Weights of a small transformer language model: 12 heads of 64, biases.
Each number is 200 + 40 x the weight over its row's rms, rounded and kept within 0 to 999. Layers, rows and columns count from 0. The size before them is the row's rms in percent of the matrix's.

# layer 4 MLP up, 2048x768, rms 0.0859, rows 1133-1144, columns 480-575
104,218,184,182,206,185,200,187,203,153,223,265,161,156,198,268,191,198,174,186,177,207,220,230,141,251,191,181,233,190,254,238,255,231,193,178,136,184,164,222,167,204,112,165,228,141,128,175,206,183,133,264,260,270,204,128,259,184,103,237,238,238,135,223,186,244,192,275,232,252,200,221,191,122,236,194,213,140,205,188,216,187,190,134,197,179,230,150,209,171,153,210,183,214,182,213,185
109,227,152,185,202,194,225,235,201,254,218,254,240,176,163,177,211,141,238,202,177,191,266,209,275,211,211,202,214,258,216,149,227,206,210,213,167,176,249,104,241,185,219,178,233,217,260,233,181,158,214,166,208,95,214,133,136,241,229,225,222,207,176,199,162,252,143,190,209,204,145,248,168,186,204,181,143,232,229,226,298,207,232,181,222,125,142,232,146,247,193,186,219,229,161,179,195
117,206,235,171,128,198,182,209,135,148,203,207,200,196,236,179,132,181,133,198,191,138,206,159,148,153,250,211,172,180,160,220,127,251,141,163,190,243,216,226,155,250,219,191,220,219,177,129,237,150,219,157,238,239,176,272,147,241,124,186,143,176,168,303,226,293,293,219,187,195,250,193,206,170,179,100,294,204,246,200,185,225,244,231,262,210,223,214,171,239,94,296,199,194,188,162,198
100,220,169,216,208,216,150,216,155,236,174,223,197,185,191,258,179,214,212,122,172,216,187,260,232,203,177,186,200,118,265,152,210,165,268,239,215,204,220,138,138,92,126,147,218,275,194,206,241,184,179,215,244,241,204,152,171,262,243,225,206,225,209,123,212,208,159,213,183,213,125,137,136,135,254,244,183,267,148,214,261,196,241,172,219,229,190,232,225,182,196,172,185,148,236,220,210
087,261,193,192,156,195,179,231,181,217,241,219,125,135,260,254,203,149,145,237,220,167,200,160,243,254,203,178,165,249,223,110,174,272,168,111,172,208,241,213,263,247,201,260,130,181,197,130,187,146,250,183,187,181,152,206,262,200,252,224,219,207,175,213,220,201,264,205,264,213,241,201,161,259,231,112,197,274,224,204,200,223,233,215,159,208,128,196,90,259,288,191,296,216,202,219,215
098,267,250,234,265,214,160,180,159,191,235,185,204,169,264,156,253,155,197,195,219,223,220,276,188,219,224,184,133,195,239,238,203,205,194,244,202,211,175,154,190,207,172,240,226,209,150,249,265,149,232,127,173,161,250,218,192,253,234,242,199,204,236,229,231,164,213,208,136,196,184,281,133,194,241,124,157,191,211,292,232,151,171,126,215,111,230,183,184,199,202,173,244,219,195,178,210
095,200,215,194,233,120,120,200,200,158,84,168,268,162,138,235,205,177,244,255,192,155,180,220,219,214,215,165,203,181,221,234,239,165,192,220,260,117,135,201,146,168,140,204,184,219,181,272,158,216,140,223,213,194,234,156,203,201,167,235,191,222,144,164,146,225,145,189,169,193,131,188,199,163,206,271,277,196,183,194,193,226,240,210,156,179,229,138,185,237,202,123,211,197,156,286,236
108,152,181,168,193,249,155,167,274,230,187,235,180,156,173,184,270,192,256,189,263,242,162,227,229,190,208,189,193,180,206,172,221,177,223,77,173,248,180,252,188,252,219,273,182,198,206,190,181,168,166,214,152,280,220,117,239,183,243,239,109,187,202,203,177,192,197,209,163,242,166,270,106,202,265,235,243,110,185,222,215,190,160,192,208,213,212,259,202,209,197,172,199,151,149,236,121
098,195,293,171,262,228,142,239,165,209,158,252,190,123,197,202,188,261,217,189,222,138,135,189,150,247,160,200,149,133,90,221,197,158,165,232,196,219,190,154,189,233,200,233,222,244,205,223,167,198,168,209,171,257,172,182,200,188,246,154,179,235,199,200,186,183,198,195,202,215,230,169,203,190,202,158,205,225,195,209,149,239,226,241,233,239,192,244,174,177,199,270,281,199,204,259,200
108,198,260,177,221,214,231,191,150,214,303,236,181,140,256,118,253,236,194,236,158,243,263,209,224,273,224,156,214,132,194,97,141,167,177,191,229,162,214,199,251,212,187,194,149,170,263,128,189,186,180,256,174,153,243,190,125,199,191,184,242,282,208,205,254,183,189,219,251,232,200,241,251,297,220,193,206,190,167,201,223,244,213,196,138,212,225,180,224,186,191,307,182,257,260,242,213
101,188,166,191,238,243,307,193,212,81,166,287,251,186,211,159,168,160,221,148,242,211,275,179,159,233,162,217,149,178,198,203,207,131,172,163,190,205,248,159,219,213,183,177,277,232,157,249,234,157,265,196,220,270,208,153,166,168,220,186,215,198,201,163,131,171,213,241,203,127,202,230,245,190,210,209,225,208,203,210,168,180,249,197,265,179,145,210,274,218,193,193,156,164,216,167,232
091,218,189,208,184,178,143,166,198,153,191,205,188,191,221,194,194,197,211,209,138,196,212,222,167,260,185,175,161,222,231,119,157,233,206,220,233,252,206,203,303,228,171,159,211,227,221,209,218,205,233,203,220,249,250,207,334,209,213,209,218,216,251,325,239,195,218,244,256,156,200,155,234,194,160,197,213,230,274,151,212,200,231,203,205,157,184,284,168,208,181,175,150,236,196,172,243
# layer 4 MLP down (transposed), 2048x768, rms 0.084, rows 1133-1143, columns 480-575
097,260,190,246,214,275,213,227,200,226,194,195,179,156,211,162,198,102,149,159,203,218,195,160,225,229,243,204,178,196,189,159,175,226,225,190,214,236,194,186,235,195,175,234,211,144,211,217,166,192,167,225,191,215,185,203,190,219,209,221,172,211,277,222,158,194,308,175,191,195,209,240,251,205,201,219,174,198,194,196,191,181,219,188,205,138,114,223,265,186,204,221,216,185,183,123,205
096,187,226,101,209,200,219,119,221,207,227,261,137,238,155,204,227,319,205,276,192,183,232,112,218,194,199,227,214,227,224,247,217,230,204,170,178,183,206,191,185,226,111,222,183,166,207,259,145,296,195,254,136,213,227,189,158,201,136,167,137,202,234,162,246,154,165,220,234,247,189,202,172,233,253,180,238,225,192,230,141,191,195,200,222,247,257,195,189,128,268,219,201,193,200,233,247
103,144,183,185,229,183,269,199,192,212,198,204,249,176,166,236,235,232,198,255,199,214,104,166,218,172,183,210,189,247,228,235,199,182,146,170,184,219,158,217,189,182,244,206,213,185,214,134,229,234,192,251,178,178,131,154,180,217,198,210,241,196,141,244,171,196,161,244,226,294,193,223,208,209,215,219,188,262,211,140,242,187,167,171,233,172,214,243,227,204,144,157,199,201,262,185,213
110,228,204,264,258,237,198,234,218,287,166,250,207,218,203,212,205,254,235,208,191,148,181,223,193,189,156,195,201,202,163,85,157,189,174,203,205,144,155,172,166,248,151,198,195,232,164,225,179,187,175,229,197,179,210,199,214,192,219,178,233,216,279,151,290,218,133,201,175,182,196,168,200,184,194,202,146,281,190,175,155,177,190,169,182,270,222,229,153,221,230,133,213,226,213,233,215
098,220,146,217,225,225,155,226,175,261,135,229,156,152,258,206,130,233,142,110,251,190,160,243,228,259,133,284,157,186,174,233,208,205,285,249,223,286,248,234,212,214,184,162,254,208,187,295,167,183,206,192,193,147,164,164,203,136,180,198,219,173,216,171,215,176,277,196,206,247,246,207,207,184,208,197,185,216,199,201,230,232,172,270,236,173,152,207,97,188,163,123,184,202,219,254,198
101,243,123,143,251,97,179,159,195,146,164,166,180,227,254,228,164,191,240,168,239,200,289,238,266,205,246,209,199,184,152,222,197,270,244,230,245,224,215,231,208,168,223,142,255,190,122,208,174,210,200,236,213,204,156,149,226,174,213,173,208,203,213,275,235,283,153,248,196,176,182,200,215,197,163,160,173,178,257,189,214,149,213,224,210,186,163,181,200,192,132,229,177,143,127,197,239
095,157,242,190,169,215,188,339,237,171,205,160,206,180,178,212,205,185,263,147,221,195,205,204,184,190,210,158,152,179,166,183,197,150,199,197,209,197,199,205,165,190,268,204,254,178,210,182,160,198,205,285,159,225,134,179,209,195,290,138,272,167,181,225,164,228,204,191,165,182,118,158,190,205,153,173,204,278,221,176,195,254,263,182,136,211,259,204,213,199,200,189,233,207,160,191,227
108,128,58,120,218,210,274,212,186,235,223,217,189,151,199,124,163,186,204,223,176,184,148,194,165,208,188,243,167,222,266,177,103,161,247,131,160,171,209,262,189,207,204,238,158,246,194,159,167,238,256,207,247,275,249,102,222,289,180,248,191,175,214,190,180,259,243,156,179,223,181,263,318,252,169,250,206,233,254,177,198,128,291,246,244,159,209,214,162,183,165,197,233,221,217,143,183
098,219,204,250,225,195,130,171,255,187,248,170,85,140,201,260,159,174,213,197,170,122,163,224,155,257,141,183,188,259,197,145,269,176,229,174,262,207,204,151,170,112,192,222,206,210,285,208,214,119,247,259,191,267,216,255,169,191,238,258,191,209,210,189,188,225,154,181,188,209,208,236,202,176,166,133,148,138,237,149,134,188,219,201,174,141,250,218,257,159,214,169,185,206,242,207,201
103,137,255,209,153,192,185,190,184,169,226,203,162,243,151,195,226,269,126,159,82,226,231,254,267,207,124,201,202,197,200,177,104,195,239,202,201,150,161,185,120,266,170,196,174,183,149,157,191,194,190,157,178,191,151,219,167,265,166,171,144,232,173,211,248,184,175,199,218,202,210,172,141,190,259,145,130,287,204,130,168,295,230,210,219,264,274,107,178,161,208,236,207,180,257,233,233
105,250,261,192,145,217,222,212,245,146,157,201,184,170,188,193,133,205,161,205,233,170,145,224,171,177,228,153,173,310,178,255,168,160,253,259,182,209,173,122,176,208,171,238,166,223,248,313,231,208,185,188,193,149,160,190,191,160,235,148,206,244,204,187,166,142,175,163,223,187,185,202,291,205,182,171,154,221,159,199,200,251,225,200,240,209,186,237,221,200,215,201,249,214,208,218,174
# layer 4 MLP gate, 2048x768, rms 0.0825, rows 1134-1144, columns 480-575
099,224,263,214,157,209,201,164,228,209,151,257,224,152,154,206,148,273,208,120,181,172,181,238,172,200,191,196,221,166,180,246,241,219,173,265,106,298,187,212,213,237,133,246,192,187,236,263,199,268,137,222,203,249,261,192,155,133,176,240,188,255,205,192,137,156,248,246,195,214,290,209,260,242,173,216,227,169,159,201,170,207,244,189,211,264,195,119,225,203,233,136,219,167,204,207,178
107,239,163,159,227,192,252,171,206,198,185,173,138,190,206,182,185,171,214,283,145,210,253,230,244,159,218,285,194,164,185,203,234,197,230,174,169,220,230,258,144,173,160,182,165,215,252,213,235,274,179,235,161,174,179,244,152,100,286,112,190,148,201,149,184,221,273,205,220,165,257,125,179,206,134,138,236,192,147,194,277,234,275,155,199,202,191,184,181,73,209,239,186,191,258,267,196
103,246,169,156,301,200,172,217,202,174,144,241,178,186,254,199,192,184,220,236,228,216,120,195,177,197,217,204,203,193,217,118,219,194,180,232,223,230,221,179,179,237,174,162,213,234,200,196,218,159,207,172,198,207,192,244,247,213,192,217,258,259,261,223,269,189,171,197,126,227,262,172,215,136,251,215,107,233,136,213,319,206,218,178,195,168,175,195,186,166,203,218,227,169,228,276,194
094,142,277,127,164,208,287,209,165,246,123,265,132,187,203,252,242,184,157,163,191,258,181,232,84,254,152,179,240,210,228,219,191,227,148,144,192,254,240,237,240,206,241,168,169,185,180,274,199,156,214,162,263,145,148,200,232,199,196,185,251,222,244,292,197,251,239,208,186,203,104,203,180,194,161,262,182,210,218,257,182,232,184,178,268,134,229,164,171,188,240,105,258,233,285,146,220
099,210,202,184,144,243,213,155,178,201,201,237,116,138,209,128,208,149,237,190,198,300,187,191,188,162,220,211,191,261,202,205,200,223,234,195,180,241,189,224,208,154,168,123,203,117,257,219,192,149,230,202,174,229,241,207,122,209,230,251,176,236,204,224,237,171,86,170,226,213,279,206,185,228,127,135,218,247,194,251,253,246,180,159,176,202,239,229,154,178,215,189,152,233,245,198,210
095,195,209,245,125,197,234,240,175,195,168,258,184,192,181,214,216,205,216,182,212,184,198,201,180,151,157,154,207,238,219,228,190,300,214,144,260,209,218,237,193,197,238,120,207,184,260,134,269,182,265,172,278,153,129,202,191,143,171,144,188,167,166,270,123,150,289,200,270,142,222,155,136,175,172,161,212,210,170,207,171,171,217,266,159,199,219,138,159,218,199,230,187,218,204,199,154
109,194,236,194,193,209,212,186,195,172,225,244,209,165,198,181,208,155,251,117,179,242,190,229,160,216,209,188,123,203,264,195,203,220,206,165,147,230,182,274,176,218,186,187,178,261,202,217,202,97,246,202,180,174,246,143,228,257,200,157,238,246,241,144,148,196,171,151,182,238,158,172,218,159,187,216,253,107,259,158,212,230,183,118,248,163,188,235,140,249,177,196,144,197,238,143,175
102,232,147,217,143,204,183,258,163,248,161,217,242,233,190,188,205,219,209,151,87,182,174,224,189,146,204,148,297,195,193,167,221,298,187,249,219,180,146,225,190,288,235,236,135,174,160,217,233,156,249,247,225,156,208,174,186,146,248,194,226,152,174,169,243,250,187,227,209,181,206,223,207,187,232,193,203,198,179,240,264,196,196,188,277,147,184,141,262,153,259,174,214,173,149,223,219
102,203,218,250,310,192,249,249,179,195,244,186,251,192,205,239,152,194,184,211,109,219,231,176,200,227,218,242,229,291,223,186,211,235,141,172,176,205,172,201,283,187,141,121,199,238,217,112,162,185,204,197,256,161,231,205,230,148,209,223,151,188,166,178,258,158,143,197,226,173,185,163,167,189,183,190,194,233,201,165,262,229,178,184,202,189,196,231,185,181,320,186,279,188,163,95,156
100,193,242,187,205,122,182,150,263,214,213,210,237,185,241,192,206,248,247,148,140,252,172,207,199,219,127,218,159,203,178,228,216,163,191,184,192,209,192,219,228,198,134,228,147,187,262,227,237,157,168,169,283,120,239,154,220,160,113,259,212,202,168,288,214,148,241,254,267,211,200,182,202,182,81,257,236,242,179,186,156,247,247,161,247,183,247,159,258,226,170,161,243,212,210,171,244
094,256,242,239,246,224,151,184,201,207,211,212,222,217,195,202,252,275,197,230,204,229,229,214,202,164,222,248,227,218,197,185,213,226,238,259,177,231,169,246,259,198,192,206,190,206,234,158,218,149,144,211,195,206,186,179,183,227,201,191,242,118,248,219,152,206,224,179,125,266,211,226,263,193,177,177,118,104,172,226,229,170,118,241,215,202,148,218,223,151,210,239,262,197,233,144,224